From a checkpoint of a small transformer trained on Wikipedia.
Architecture: LayerNorm before each block, learned and rotary positions, biases, tied embeddings.
Each number is 128 + 32 x the weight over the matrix's rms, rounded and kept within 0 to 255. Layers, rows and columns count from 0. Numbers have three digits each.

# up: layer 9 MLP up, 768x96, rms 0.102, rows 673-741, columns 0-95
# down: layer 9 MLP down (transposed), 768x96, rms 0.0899, rows 673-741, columns 0-95
up673:124156078156126162087128067165089128125106192167108127095128129119111107131072150099138130083152171162167108141150127176157147145111095134185117073165181144139108168187141138118119131105110217085075130128165122175128106072159120134120161175075085139073133108164113186105170159133137111155
down673:118109062140227135150103159154127138109093075148128147196106118152125168113165154143169135122090162136093177187138102130137087140152101123101202144097154169168101085170114122113133101124140115153095104153140151134128164122144119134169064070105071123185161127114147069073062075076097136090
up674:153149143088128133122112098119092149131129153090063073125128113116136120155138169085150125164147131106177177161158139190164115128136125195124062083097186170124096123171114122098128147157104120161072092061137101118142125129155129151137104111101150156138038107150161131116155155180143081092
down674:104122080112170106110136120103120132137132145097119158137105113135191100109197161177097073105145146136126141119125158108058181099161063134149123141148125152158109143096102123135158134121083118100078129095149141120072116144155069142159174144109124157195183095111121130112161136123108128103
up675:081113160153133138135098063195131110120122122083078102133095062184122154126140165127148147128134144130151096174115134139106172126087113149186102152133100150127091125171119125159143131122129147107104059106173114145162145134171118114091073148158173182131107108149070069057121106117165131086
down675:133104103113106086120055140125150117091127110085125143197117106169139147156177083131116128114092100152142132102125102098183111141123157132127151145142158116120153145086108144182149143165129100176109113130086100142095074149165123100176155072156164119164153108159148122137124135121071130115
up676:147113147117149120088162102142127094068179108158114166124138155140136129169147149091138065085147074124101151108127136112172161136112120145118147147116143196160097140159073091187142083138091139111106115133143165113178158152130141121093083180125091141082129123129131113168172154153093108109
down676:079081129121115148116141128122177175082115169195115097204123105105085170104107091140171184158116135071094143108112082077147067115127136107121171076124125122133146112109142152152116120099167113119107138117159120114136122187107161121183146133158165046085128139109146126109125134131120148193
up677:126112101165144163124142118168123074099138112105100128122128148134102124127181150117153140098148097105140193033111125101126122144145111168122174140076088103215079119118131172108152133162115186125127146107105176113109110126112125203113068113216125108136127129116113118093071101092112111121
down677:097109123117134089110123111111089174100062132152157164113092119149135146083170125159131085113085116095105135144120100163120110130130141098164114191137157160118177164117116163125155060103100102154104177142138152173166158112149159178173110113133110133185141086120130159124138106118107134107
up678:138115156158069149110172061102128118089146126168139114110072118150172129092080144061166165152091083133131156123086134159106152156125104166184096119180179128187093196129130111102129111097102208137143175143089136135120082151136102084158090120130119154122148139106076138100158159119123103100
down678:084170159156147133123106133151121159180164181063117129156139134134094165145086108086214101156112115118170164085170101114112138163126087144081097125132117146125084122145132149143112138104109057183158133150166107161110088126092105110085110137157165034168124116120098055105172100095124087154
up679:144115121077109131105105129100156109148078110116149168072072123140094168092208115095121132110108116130118136115130138145124126128136151135177154126076076126134096127151121141165104080142169138079109186111115127077178196113143145119114056134124121161074135097106115163139081112148148157189
down679:083115118125121119215124075157125155153160156080141063108095171149154114104115111152186162127162123133136144105141119138122112121136140144116071116119150160110099158058106098112104150132175144130177164125079146114144115155080054129153170113153131155120122150114095126158085161095140139125
up680:126181160121093153128099097140037164145086128142099131165140129149114069084155186150170148166091125176132166122127114084164103128149128167145121059121152101114109144136111148099172185169104170117128152158075072151089124146130131074100129137105167090149109116175126163111138136124158090104
down680:143076112121110127152115159104137161135132123107149138121090097150103132188183096102112121118130177127143132135165118142094170106117111119107104117136141127162196117153103135158109064163124084102155170145106109133139125150137169118165121058176105086186124107133119128078180121139099118105
up681:166175103101100145117127112076094139108159127153130101114123140106140096147105176146129160094108059075101229118106154141115145140146089170161179148126127140106141119178189172122147156155080100120087125083118131089114155084127194138101081116146127126147123115073127169145083082178130134120
down681:106101147111103163128170100081098114141127170126176177114144138167144101111142101165147121083120166128095112112105179096178175125063134181183163121102118114106108097147130183126121106095165167186104194126142086109157155118183115066144144101092115097125132112122169154057079147071150118115
up682:153140149097075147133130120181113125100135093143117109102127177108121139140149143081130159128150118127157155080115146175176071211190069148194143090091116173179113116220103112154138117118080121149093108080080097098161154166192127137108173168125136127103077168096129087133133109143131074124
down682:144121173144125126196134156131075154229061121135097109121159145061081128147136144173130077053169186123127205111138148123158172129176072133130141158109122110161118121127126106128147126176094117126119122099093153178129092144113119116091107095149117136117097140111165074044124183085142132103
up683:149148136100141143100110134082102124150113115091127112102136169117140098119202154191135146132075125098076101083123145106119090174162066162140132095131141091192128104133102151099118203181127137141160116106129155119113133125112126177132120157110115130139079139101123197110171139149136168108
down683:101106113168096125145110082152157109152152136132055096140135132135100143149066107064164114140175169113163152150157107109130141109114151136154112133112123153093116134114131129152121103119127094098093136115144134122129116171083149111137142136187156100154162132163114121128110153175101117142
up684:068102129153149152132099136100071160122106144139115126089161154099141032198103083134142141175141121176167127108137134105117153150115135167123164085120165128128114166197132147169126160166090152126136157104121069113125098127166143110115119136085122125088066105214123150106122092158111105129
down684:153132141126132071143140191104106134127102131120143131136152138142058114116156160096113104115179096139164082135135105114125105098145168086167184133102138147178111095136117060199122141145164105106126157114059117141144128130072161199145129120037141120116123081152130121123196147105131136103
up685:056121154166117139143139080115077118152106121164113145126125130167147133164115131146130105161132081090147119109086123114121155180140126138161163086132105051102133132094087105152170095177096145132151127092185136137140170175146176191090093174150107152091108148159141162087107093113162113117
down685:101151152087141131115182122098118103141118134139158178167108155092144141146180189122087142169125131099149125143131088114149130078129121112191083126131109125168144072113122141118132110122176166082097158166149122089124177133136148142104170099088131126108126081069178082085164125113125146091
up686:159161132066108144149093143132118178085089113146127132061133092163101121116195144093136203199078116104165144035109154130130088127188137137187120143162065137157132166121129140094120122129163151151075084133125123107111142105140157126084158161108157125138083123190144088106115095172128142119
down686:117146067174149114121115145156134118134079101101155111098164148144069132143163184108170117126127160125154082097153172104108139099096105152098159123178178102185150159109082070112138137105119100166078140063139119129126163127160132142142148114163107112203170112114064108140095103122105099181
up687:148187149112123148093116111122172155101067145079090126069042110125101119126199140102124119177124127127140116109181157077100134131156132113180069049149172113114123182153165130053072124149087124059034086180113137095127131172096185167093144136141142168138115119218098172100128142103112161099
down687:182202096159147102122136142081145103084128056172088119139114108142128071122125040157164122093197155179127149117152119113146085197130198134105093052133097173146085118147156179099125100072141221048107044108146121134151139094122081079198117197145159132138156121161148198093106090115148113158
up688:090118091131100177116091105152095081141139145177141084117144088148104145167135117103136154171136089200130110175078130184177163155117132135176143099144124132120101128124134195106136160123061104093108176125096125036101146141106131135097126156162086147131157109116154161127184155158133206079
down688:100127150110149084085101066167111163123156158096155131154094141143114105091161157119172127116142142096111173146108089123152129104156156071130166097129096169121056137148156149148161195111110146190113124104131056126127082119094123192163147103156071141035161152114108140163117104123121095129
up689:120141122159133167073111095139082188135092138132107114121125121150138135119122176122127125131122102126086135142068117085133140136156033140166111088072138100086096092115148151130196151117080115119123117161166105096104168137140115148141092122120161159154092131151119186133121125147169089090
down689:111113131130139106164131188159132108101146137115137105186121137158109116116176089129148123120115171158085140118172118111080131121108141143115097169159117146181058154140119138141081080115142112102133111115127129116122127061157133137124167058114122158162136140112155113116144092131123155133
up690:150187077080087173061130074145105110134079104085118156126121089125142129090150117101105163087119155087126146131116118237138196118141086190166195126091134093100105137129183159114136120120070161068119060094158095116150138034131140194094152149154122123065088167186159183118168148129139165149
down690:149067075129135159111102119188065077223118062096158098144164084118117111172161140118060187125158101183157186102130123104122154169084174127185087082150205157124095077104076094123112132115201189147171126161214094060099159128127128146122098117099129097134151168093185096130112056133133052131
up691:153197157097104116137091099107102143117037048100077127121117149208152121139134137111156092086118117112111161198076185143141171140133035140095153146136145154123088079185141177109125181092150103135095151054118119110118148120175114111126092112143149140128097159126072208103126154150152125144
down691:194136146189083039180149113114112179112094105100135195082162115195113134120089065133179131105162116116122124158124186150106122112182138074140196089130128155041129133084172135142178177170108129200086156165188117132200140071124121139094075023085134104128140125064132102118092097114129098156
up692:108168124147062097141105110136115124116163114192156126056144103174127129106161155063165121139157137092119137187082154138116180212136122120132164098114093146107115173117060154136176128101142152142122169173145134097101177094197089116133133101146059145109097133133075126090116133186118115148
down692:116128161167210115128144066073047161190096155111076081108138090156133107100127085111148101084150186146133130116112181153110121130219168094105098143150158156117087080194113102095165102165094136146144093132136126152187145074081118177117190146201120172148127117097161091131105106102119132084
up693:118141177141118123073150108113120211096104161174127119111128178208174123105121146150204102157068092112160116067109147109093098167142118122208186121097109194112097093125116181097116117102053184085095134140140146176127164097201119104116133157109157085103149102159135106109100124132140082136
down693:134098098136154155197111105090170057049148122179102132155147136088081149106048172160080130127160092108149161155099045185197101174100114126107128172135124185121096177090114137116138165129158152148168090067136120144119159135178084099110143072109136113180089194100105113107167122116130158113
up694:168088107089112126052165140100129092125113074171134178082086115182120166127157097134144129169141119112069115149115158055125092175151125131118131090119147210160128169172117129184098125134132167116106064194151158108156138125126147134082172094138045142096117108127129190089161155109085110113
down694:155110143163074127076073123126151156168113093164122145118151097127124094107170054076074080173145074218204160197139181100182139109108169130094121171151100059093088119092178141145089154120154125149169108129118175098103078130108214146179191113080137107145126132133110176108115156102040081141
up695:141148171164116124153124090122107131079128118126126137052115170149207087167089119150184125140139137114130072178179111150077177173142096125119118106136034117130098115119117111151110116117080114105128122127175084126189175161187132085108157089136087114101125144175128108127148130127105105089
down695:169119150134117169050119139094185085114113148143144153113170096112099108158184236096126125135070095193120149147099091112159158134099143111177172176175101125102137152122101137092178125123106133125129149117101139108087084097104101195081111081150126186142147072159133090103145156121169103157
up696:099103138165119207138114118100146121065056172115157175076072102145087122133083135123142097112110114129145142118106170099151127143152110160194086171080115161130118097097130096130118109153149106111067078161144132090147159169134189127102136121117120130118136126136149113099140140192104096149
down696:153124100136128092105161058092155152179158144141129107131195130085128139152156147153135123147109117113134176169163110165167195092135124156119166116071126099099154132177144127124133093130144046144137195096142114118126094108105096138086071099126098154127096117113118092105117160072142135146
up697:176109131121113100040117125129155174074072122165089131117107157145126145104165141122148122112124131117098170145111125173119101158188109135067167111131126188253110121099110156084123119118120168143099099145148177154168111135188183139140146141126119107051121184120106128039154129101099118113
down697:134135143085158138093129180193131158115157099083173087038168153096120157143088072126131128150151139107081104097150104180169152095118200147145146136143119108058142169074090135168119202082084165143097167049094151103148109114147095091094169081101155154118137066102103183090164143146149154176
up698:133073155151124153056177143086104168126110124102127119131087144132161125112171138127164094147082172126120130127152187125127164112130190129154196113036148109119097101120069126086093138112142110083139139167158124106116179091139202149143157222149132112058125100102130160104162133156087110134
down698:205155073177127158141130175164121105176112153113153150195116148117151128112133136126115131096088133101154137155161105101135131078151071120107155116126130144162135154141133091134157129068114123135148169123055074101117160095141158199114118118101099178142101159100117169136161057084119101068
up699:103164131190090196031110116086131149127130080151132126103127129129104138160181135159126131145115080115165151105106175049131145185122097125209094107108134129182117158184130124174136158080118103108123083115141088159139160152147114129094135152124202157121079107186109105116112143118082141100
down699:069140148172112097075086069124120155106149138142160176134144108085084110129104115108061204203081124170139122159115108118105134145068164210159144126121114101138115085164137167130134146144125186085101144164106136073146137137133159150119180161125084105036069106168138159202123163129111159099
up700:126161150112132156096112154145086150071081116124154154108125105147179098088153152176166108133128081112118111170101133144106112095105112160053090055138146099144129154132155147162133117100116110136085112133148084156156188155196164093066141147115170117086082121207095065120134119110122142134
down700:098157183146141098160121155116099107140160137113160132077139070088188174198125175108087090120125152119104076148171193126120127059109145086125138148113115140135116109081152098127118180141151187176174126200115155169145116091084103115083113115097078191159108100147139108184095115099124145127
up701:162080116149105151079143087128057140101084142103101149134110134109151129117143188186139143112095064107094235125127149125170178102075049137129126165095153156142118103112099111142095115135130159049125214119124145134194132126151146130139138169155163083100141162162147153099115102175128169161
down701:079177174141089071106128152106167073066092096105126214085095114173101120133125163126158148155120145197141105145106103137146080147200114078119139109145092148160087131108129099137182184112127091126128100118101165134157144075127051087142157097192120142250152104161137090116105157101101145197
up702:112141122142110127098122163113098150129108099167128121092106181163173159146163129103101127175171111085086167144082121169118103144159140146091167121102121166173102145138146134123136142179128115100105119125167150109152091162092128153147057137145106130075156111127130088105071187169098126162
down702:102160135110144180184163128183143142104160115120159142138149136132098187106092075109106160184127130127093109090114137098125128119112158128130158150120130125090122091144117136121138089124091151180135102112085151126058164082160123162101153075163119121165083163134144164138152096083132128106
up703:103146149128096129167092126140119192102108160147113139121123135135094081087106148086175169123096145149137147104123170119174114110101154123118105098123137116129069103097091106077083165118112157142101160147161023125170155201150161150087098162130149158115135144125083106079064138182100149147
down703:149107163097114132081131137105169098091124144108147126120091126140182168184177131124110134178174105098059144164129135109110129158099134147146165139112152141151122134091076125046140112139100115144115154183059142136153120194148188142160130102140066095165076121056114155120136101097111186112
up704:106148086121116157129115140121029139179110115169118144119093139162105094143103124158125141180106138182120163094056130132180187141135123142154073052163121134144136085129157129135115171176088190127136102103118098110113156133135187161083122125113114095120147119146101163147148072098119142124
down704:105139109107148107155106142139133160189141073115185121135147132103065130112168128098132137146152092104160142174160075172137151065123105145095096152110133114136147168134123159167129161133122095161106107166158121114137144138102130103142111156126058160125123130073116082106163165102133112111
up705:113192118172141145138143137180177163143164149128091149135061162180116144185108206077184122174153073173146101167104122085136146130180100118116154162096096058106098101140125105070092181149126116138126109135190117055146143104175130070174110133138067176113129093099104117122165098128105165124
down705:165047108120138099172144058110096125041147176070049153092183156148083092131130140110145101131153130138086086140117200154165107096105034141162151171157152087151156164117104155117144072172151152149121202140095116170109169167160158160105140166114121099096087156155115112158093104112115128097
up706:102094137166093150131142113125134165117093123180161149140100131152090142128077126115198138106057123155144143074070118190136134108142108188128126082190105128120112120109118208135072104103163138170095114090141072140115158107204141134111107139119110116117108147119063161077081122146121159165
down706:102091107168117095109139094127172133140088135131068094107170186125120145141158121117166176131109121098119082155126141157092108091113141169134165139083147179103132172074211128159084108119100198125147159157104144072139074085145127107055093136158181131110104189113128163139102128199152113110
up707:095070185086139097128093107117150157081167119165102175106077170146130141181170179151122137144132097067111166138123172124166112152154111146118111112152138168127135138137056155134083101196165100093106063127179081128174144126133121126123133155168104110099134081149078099116059112189101079149
down707:183159147105127137137152114089058111134127146192123122102164162067103077095144132149118121120081174094152136164148140054126170064164123064141098096143193065128075146186163153150110122153147108160129166182117156160140075160117105150142136134112106138159132104103103051109043135133162145122
up708:148188157138089142110091076114136103135076148134104119079115132167115079175145171063129144086077080125122122088090139119170149135105129117151147137148185108205136162139140126129129174170162149143125097102078044098106173076147112122061125139120187185118120147169197207095044089139101137158
down708:094114217122080056135129109144126140114215090179116075159078161166118101073107120140184149086165064128126178190132146107118148143187195174130137092158142188182091090099092104121085053136150112101118183046099125089198117139135108110108144119140149153105113125113147146080123085200164119138
up709:098132127185136202066129109107062181111078095147126166104102194154113157185091128156163098078104106136151087156120191128149104183178074123124093036065159087165107115143057134157104150138111116117086110098107076103108156148144161154100059167104125129115109137141158163090099096103102108171
down709:136163023177106113058156153108114075072118132155135149121115172113111144133116158121149153214110045089115242116163127183151097141172166131130137127153149172101147146112133119156107134134171090156082117189116091197089069164091101059142200150116126117079185150089138104110086156125117119121
up710:129111204125130154140122118092116123103121156161109137080098115108164148198132102091127098118105118164084076091147141084146140130129156130172132089192063169139076139138126139119120158127180118149094172075124120119112177124155159087133116148159108126050139143126134107154148225202117199099
down710:113141118043150149112056151023067097135152122121108181180148132217127158188072140162118105130110065182077152119148103162137155182136129164155115081099173132134169092177148100133128087080128144081127092117164059144203174112089124180133150088118159097105180148120162116067147157149135152063
up711:203129139097084169051168107126122135096014111111125185042070095171131113153177158148124150121111123122181198054139142097139146126112140113142128163098157148136106180143137147150156111143095143037113119092089115145116148185180097127072127168098169121000099142211160107083130176129090145159
down711:069116162101085102112084072053124084167188114097167172083072074195048078194112119093122119182084131236218173115200113131159255094063094169079110101145237071142144036162173076083137109175170152092089100059156129166167108131100176182095254164186069099157082142141167178153160104184154095056
up712:157079155113070150124139145109150124130172100103112217097120154173152097160084118137141110152020137138127148162141172159160151124109120128155146102117086152132067122167085086099081132112067163099121110130112076111163144146135105149041123134180086099133155131111153122159128162195116143135
down712:123109152183139110140102125115150144191171107124188053166135137131066147143171093128110072135138168116119131156022142110110130126154131117100146150082150093147183108070154082150156122175162107141151151149132167136137082118083146124118134118151106045171133109138136092090144140085148093177
up713:180129121163064144024150123136137134083058149108137173146080178193113133106117194107157105075133100125094221119185169133156130134104092123151075135106106123149109167104132145131126142128105141039121102129157120169177117168100121131128132154143117079129122134165141141093125118176116184128
down713:104155178163107100140096184085144138129092106158138196111136140172112108138078088123112108073125128145152134098160135104182147144073157127110157116176105151170148100141023078111108139116129092105140173099151064143083162111165077073082169082119176153171143105207159162157198094113107133174
up714:155073151152124149117147147085070146116162113070093121116140132099177135161139139084136131167155120149145192100108193146202147158127179153170079101157109111193079202144060138121113156179041132064118083183141074093087169163099132096120126116107117137089127156131118179132128122170136082139
down714:139206169137127140114136082175112091126142133171182092130061145107150129080129101111124125107135079152068135057119146145105139120141115038126114164115124150099140085146130102150105145144166130181118106155132131152166139071146099136096090110096186119146183186116139111099135200136168138143
up715:118213155135098140123147116153153125127141146168122182097108091155107076123110163072130190113129119100096110109110142141139206155100126164177164134148143123121140142103090119130092144155131173139061083182130144158122190142089149094070110108108166121101092084177143152126119170218115126099
down715:155132130173108161105116139097096181204099150128085088089096074177165127142145210063134148086143094120064150091117141097106159138162139162136181143064176095106089124180145178161171134070169170077065114163064127076120127075167158145125134137154157113094124063147168093175090166117105126117
up716:113082134096077169117139138107139108145118116171096084106089013125132083182218152100173093189138118189121129102161123177084141134133163146100115088174061191173136215123112147102113114136101177075098085132067127087129078156131129172121133150164077163103142137155096136108143130165121158111
down716:111152063133112141097087136137143137144119105165108082080125120179146138161144163136208089111102135066101136163100195083097109078101181116102082126107106151152172109134120154106075152055169197196117195145098101126106189138148136089072136075123133142148154097179076133201152137160119133085
up717:117134141132079101095115127128131130095151144140113178145167075189149128131102131105128151148109075099145101161106131127154110145130099146084120158132112124161114072169122140035117114177073164152071086157181172096200138078131073091145138124146118125135109110159105141129143086099126101127
down717:103125125134195157144132098114047134097099108081167143105079132123106128168143159147101084095144118153105114119093079136104189149162169083170141138130102178135116118160136118175118176128151122137101111090125122119081211153115136211147196158132142092090145114133140087065091096122118133123
up718:129146097135137126081182078143086103151129106137075108114129144169106135101139135104109128110084070163145126142058095135133095127112117151147157099099165095200099081153126113138157142180159118146126130124103124088167167109111122110127082116226141164143161113135160154115125106144120129189
down718:106128173103128140175118098105127125121115110155155154152112099152146157151178100159124116105096146121089193154114138099110126142169119111132127168124123141138129041067101108172100115147127138164133126119136140134125099128135104134158106141069117115107141166145163118099096146157106151134
up719:136107157132134118115114121100165146090145147096130123126041147154110192123156149139140123141124138126089167116085146132157110205121097124111161168144136163141119116133073094097094133193131093130116126156122075127146123153138081166103060155122118130099097152077110166064166183093094162154
down719:132121146107113105154136161130099068041127085134119127153118119128109151127138130177128161122116125078148172156132082132109103170116155066173214155146137115106095102118121102102156109130093119152093148216120122164094099138104107146157142121117117097173172141135111152118103166136119126092
up720:030106073117131157124108139152125157147204177111167133088052189170136104130123107069143126117108091179113152147108150152122122203184121149164103047138104104167120136165107128070142150136116112147122074074148120050097186106123151141094088145222046098111122109091132113129167151130127176164
down720:134126095149134160143133112141122161085120117186102172130138137135099102191133094165178206104175200151166149168042136143105114122123101164081103062130145148078135128120064116049167044156196197136176093138157093172152133175148124161140064090079146175040111118113117102091124123082137047108
up721:151138130118116195117158149142086095132104124119086136110072128138106121175170150134173173109137076111111148053140116104125154088158159163145090113139183124144086113132146089108100089121120162159046152134124083100156076181121122131147133146170165173139083197159160137124156141187086135045
down721:085178109119155137176186152160184061122159117098140096139154154106137183161152105186111152116106116048164088135190150065120093110173137204083187160160085179149096170072073138110125116145105112094103090154133133137064078134107090155162116140105173173157146099117084093119142070081124073167
up722:149078139098127202057107134094134124115127204122110134106129032098170127089123143134140123114139118140128065153112184202137111151134107181090135087166084106106130132138067163075066161129150192131109080125132162130154139115172139122108190158099111130089064170164138120150071201103096061128
down722:091202078101174107088098137138104220183117064185109141125082134110190091136143133120130175128139131065065136161153068153130183077139134128145163133133122103179190070075112133159170152177206091163089147153053072078097136106119121101168144073133118099145103131190175116156089168073131185115
up723:102163138130126109063121142134092067102116091189096095127089137127074107167149149114168102130135084116127129095107165137159100221137124108122142100144126147181130179140103145147117116134095173068103090112162141132141153211124155064141141127162105201095131111124118150095055080083094173181
down723:211132117097078160133094151131166154109126105180074095072180128099102104073132132116089148098118081109117118134147102125115096171110174162127147148105112055161100050143143135160157118143092165134092185151112151126160159118096181139151124183091151113125063119177113086153113167119119180205
up724:163106132107092150071130130132116075148062104089099145070140130173125121114209242147137185142146100171085229106102158146148120114177093118173172170129151117085114163118100100169132184159145133052127143101113109102163147078100126100064177186122105104092126093149059110134175089142098161136
down724:080111167100069124219129128095116130133050133097196174166096148165042109102121142127099163141094146132183148065194100049154157100081118058123116169141133162145155124092097135131061122070142189150182155077109082131246095132157108160140111069135175175167127162146111087127186134112105120137
up725:107223208082124110129107143178110111135142151097124126121103109194117109093155190088161151154075128148148150131160147169131124171184131138099110106153075118144102166126114174099144161094149149130140084148152063125150173067155112097084163141138130093141107134167102130090092162142174131097
down725:151117142120133121075147134099143135126118130082113109071096093186126159096146145158151153095137137121122131099141143111148156095165136074120167106103144136090158140128135126178130098128071151098119133141131126146126131113127072139126170088116121180202104111166128122125112112152127149136
up726:147147096124143169099110140067151131139097179139103109088080143155170139165111110133127169122055038150057070127083212127139121113154149138164150106175128090152090141114141119101127168177168123107133103101143140113100120097153120114141084126097122159084105120155114152129198154152107149145
down726:150106151110140149101134132142077217125156081141073090112140108146125145121189094127181127118096174113100213085133137150101162153114187214080114117124072110120085101136147144112076126099116206117101073106125176142090106186097158133179119150208115104114121114170135102096087146129117119088
up727:141143167077129169085134111140121149150082121103082131082112089118112065126193146154144165179153121163098131163117138183127114095115112117101076109108138126143143198110094181108118173102154084075102112080106151141154162136159141129097100112120180121102099175125130153052155129152169127115
down727:140090085156150140097118105150106123121138105094136177153118147155129139119072178077141146120165148115138198095114073112164170148161101145117135117081126169150099096131090113106101076156137148159116108140107139122164122127148189117121118139142136092121113121150169129174126123123081109149
up728:088125202193130125126173111192127069126130152110098148106138121114102119169140160070173160066096139114132144080124221140149143077077162128125134158120167169081073159128133104095160102177103109179070142149129103081192195130171138085120083158150057146049114086126129087103124118143107182168
down728:073177113090114108122169237128198160155080120170086109144171158157080137074142027126145185128083120025157136088123067116137129132155120115119168109132118125142147087105179143109090137173179101137051163118164140126125172102187141093048157126156173215062051096111176144135187167148137089098
up729:134175120138095156130216145130103141086105165103118222095134115159089095172185087104145118169123127119125109124095197088086146122137125122104136116196085075091095141082094146095107154187140156139120156127130133124160112163119209118159122140132122134117164079150084109091073151157099244162
down729:172021110180156124154145152149133135143154181114070123144126062118077122102137122124124104133095152118085169131101098189088097142095157133095079143155113136163191114132171128106132098148144120133172103153116183080148115072136083130137172082160125122193091141183125120122174153104093123109
up730:185171169140105129149138164221099145152110129108137149109088202113162135135133154138089122120060090127145129122081165131174118112091116142156186142128202132115095155154114124167089168152094130167127167138134093158185185156120197071083083115132128145128127123135104158133101138128105096046
down730:130149132121105117112125133096120141168140097128166177134113125123161155102167171118110090118146149123112121145107126160140157119145168070153136129123101149099126116132108132131155173108134107111127141148119117117120136127120116173094111068031148125145123066124118145112112147097183117136
up731:202177160106142149124096120147138194098091129129109134096104197138137108113134199168161057112154119138124121110138107071099104126121098133104131116080094146187085131107096164116047137130112136090126130151104163116165189144108131137109112140204118107077132113115077166075098116102122149164
down731:137110158127151083131199141083151083110192092092118110128131189089104137139102079182143182152163131168180032219117085132109115152126115121130077147083119132080040129155116132143120119149137144072168107163123131076127113138112119213102127139130116113156121165114107145182143182135162104109
up732:131198157123066098128126095136130118075128151100123083123051153164120163180166188121140156100110124113086140135122187114239115151128078123158098079124135153094135163105090101146147160135124141158136000139143162134192158163149159139091046151193125143145066130115131097109141134081153136090
down732:104097156136102072175134157147108094064099143102101138191150116192110138061129156078118191151076163127146071156165146113102157086156096066149170077080107101103110123138138122132213107146131131153177086100099126118157148150154139161128167112170138210181130090110101172160089113094131114129
up733:103110122113139159098168110154084131143099159125092125112094160197136172093151128119128132124154089099105143138153105118123217127129136169111182109109115043114086118133070171206107180108147078176145122110208066098142169068184127144113106152165165121093122128195154198118100112135128068173
down733:164135121049095115145089224077090099124133093111146205192165104156065199190119156096143147154141147056104114090097150148201049200068166101114137114182103145152149145050183170220153197146151138127083116084141067154147040166126137086185125089087102112153106105113120115086047129115101180172
up734:182086102139101161071099110129147151114043102151136109127099127222163164138117167106123139124101037053106099092098089129114072152161127119161179138137144141147114169114148130143197163120149125091091127086159097069090136095189169147091114179174126126128136122144148148133139127173117176099
down734:076133155122100164118180112119099118151166175115163092152151087134136133123184148115177163096152156155090191086116111129162171100098123119156117150118104153125120114106128144185111151187184109158103189056075184123128151096077173154115067137137106059114132083137107098112126120148107122072
up735:091086190092132102143155153132116085062092134161120174093085126085212148095105142138131135175125133145115112130089183094134180134080112126113089168184121121132065180131086094084132209192053216116152127161085104097113147154116195156158137122124071159108101153100139157113133135128092172067
down735:141171157126127145110160143121099114102117112163204158119122145088148080130185123087106123111129046132083146091105133137101131111139134065165117147124095121148123163200105156098093165144104148112127127140159090130148131103142124152072094097111119141179130136137145130067128167160174136121
up736:112135114138127134105202091184094162107133101145128171117087105175129123098174122125138121198105166105094157154114111103083145129110090137097175111107110065108109191152117128108157162143033176108161161116138093124159137179105147159144088129150120106120131117145086116142141136162120174133
down736:136113155125097113135096146143141137174143100111141090115186100152139145123143085113106105138121139110122079147093147183161169160161138078093081105091131121119152166100154135122152120131172087199156121169170190142093098148099121142148115103153117136165089089077147104129176122117109105079
up737:139113090130138166094156169201146158128147112112128176101151137134057125095144166122218106169070118149095171098137148135161117167083107107138063173156129159107053128155095133061097162116076089153071175131146078089166121142124164080114118141140072092123164107133119144117103167246126179186
down737:183064190149096151198093112145068111142132108097149078116166114105119159088147151152149142064102098071127218140102070130136183038155164111127110118102149101090127196122128160167071117171144155137206106094176139148137080069087138159147051109192157098185092110104127169138126103092170173111
up738:139127136141081121128176131146127166068107190119110110105139137099101157111135145098117158132161111131072123165154107129172116136136081171134186159111079102146114151153130182130103164141046086124125153160091169121143142080133136143128127126109069156093077072141133143149106182135099104098
down738:137111107139146163120110084057156090178143151131180119166121162101135121071158135198127169150102137095151127182075091120124104123071155122146117163143117151188087135167168165147109087152116170093109092107082118137118156063148121101104181137083108104128143115129113076177124125126133135173
up739:109141161055109118124125063171109136102116105107126179100077107145147064101133104133133133123123133145132193149057189067192059146123099112066141135171144208204124132107159122091038133178140157145076154119129100182116107117189137080128156182139089120097077152131101164103134175081115146126
down739:172121183129164145205095103070130103119178151135173206125077130150093111151132171137163161104194144160138131086128133150121040183109119102162148168153189117131053103093113066154150135097129118116143091149140137150067174074105166095131142119081105111127107095131089204070090071122114135099
up740:134146146135133125116080122112139188106130137101097167132082112134115125155158186107132075154167071136119171085105113096137148146106079152123128121143075150110097162172094145157133201223129106127122117086068119148140167131100129128159116119208159171129120186147111135072081101127118127111
down740:195115088109197114141121100141134135113120136111139106171159135107106146151119079138162092104105176083129098144170140168108133135144088077137148186115122126093162089112159100123145106185073098134120111215111137097146072142118161189085082104148147146167143131148114087130131135148071161130
up741:088163107116116132148144120127120102023171130156096208147094153204122105130136140117128131186159119122138111146049134102094088192129093133167087127145115119093123114135063158134082132130115117150112120179169069088153108150167178130075116146127066113140137189161170123100164124115105060132
down741:198122150053138137112128112109094142113122147103136131070144112097181169115132079066120134081142094120082156103146095067121166088115148156157151133109133091138123133167143113105170150125136085118114083178122216097125144133146128151099118178141129098123174130171134092154171150170109208125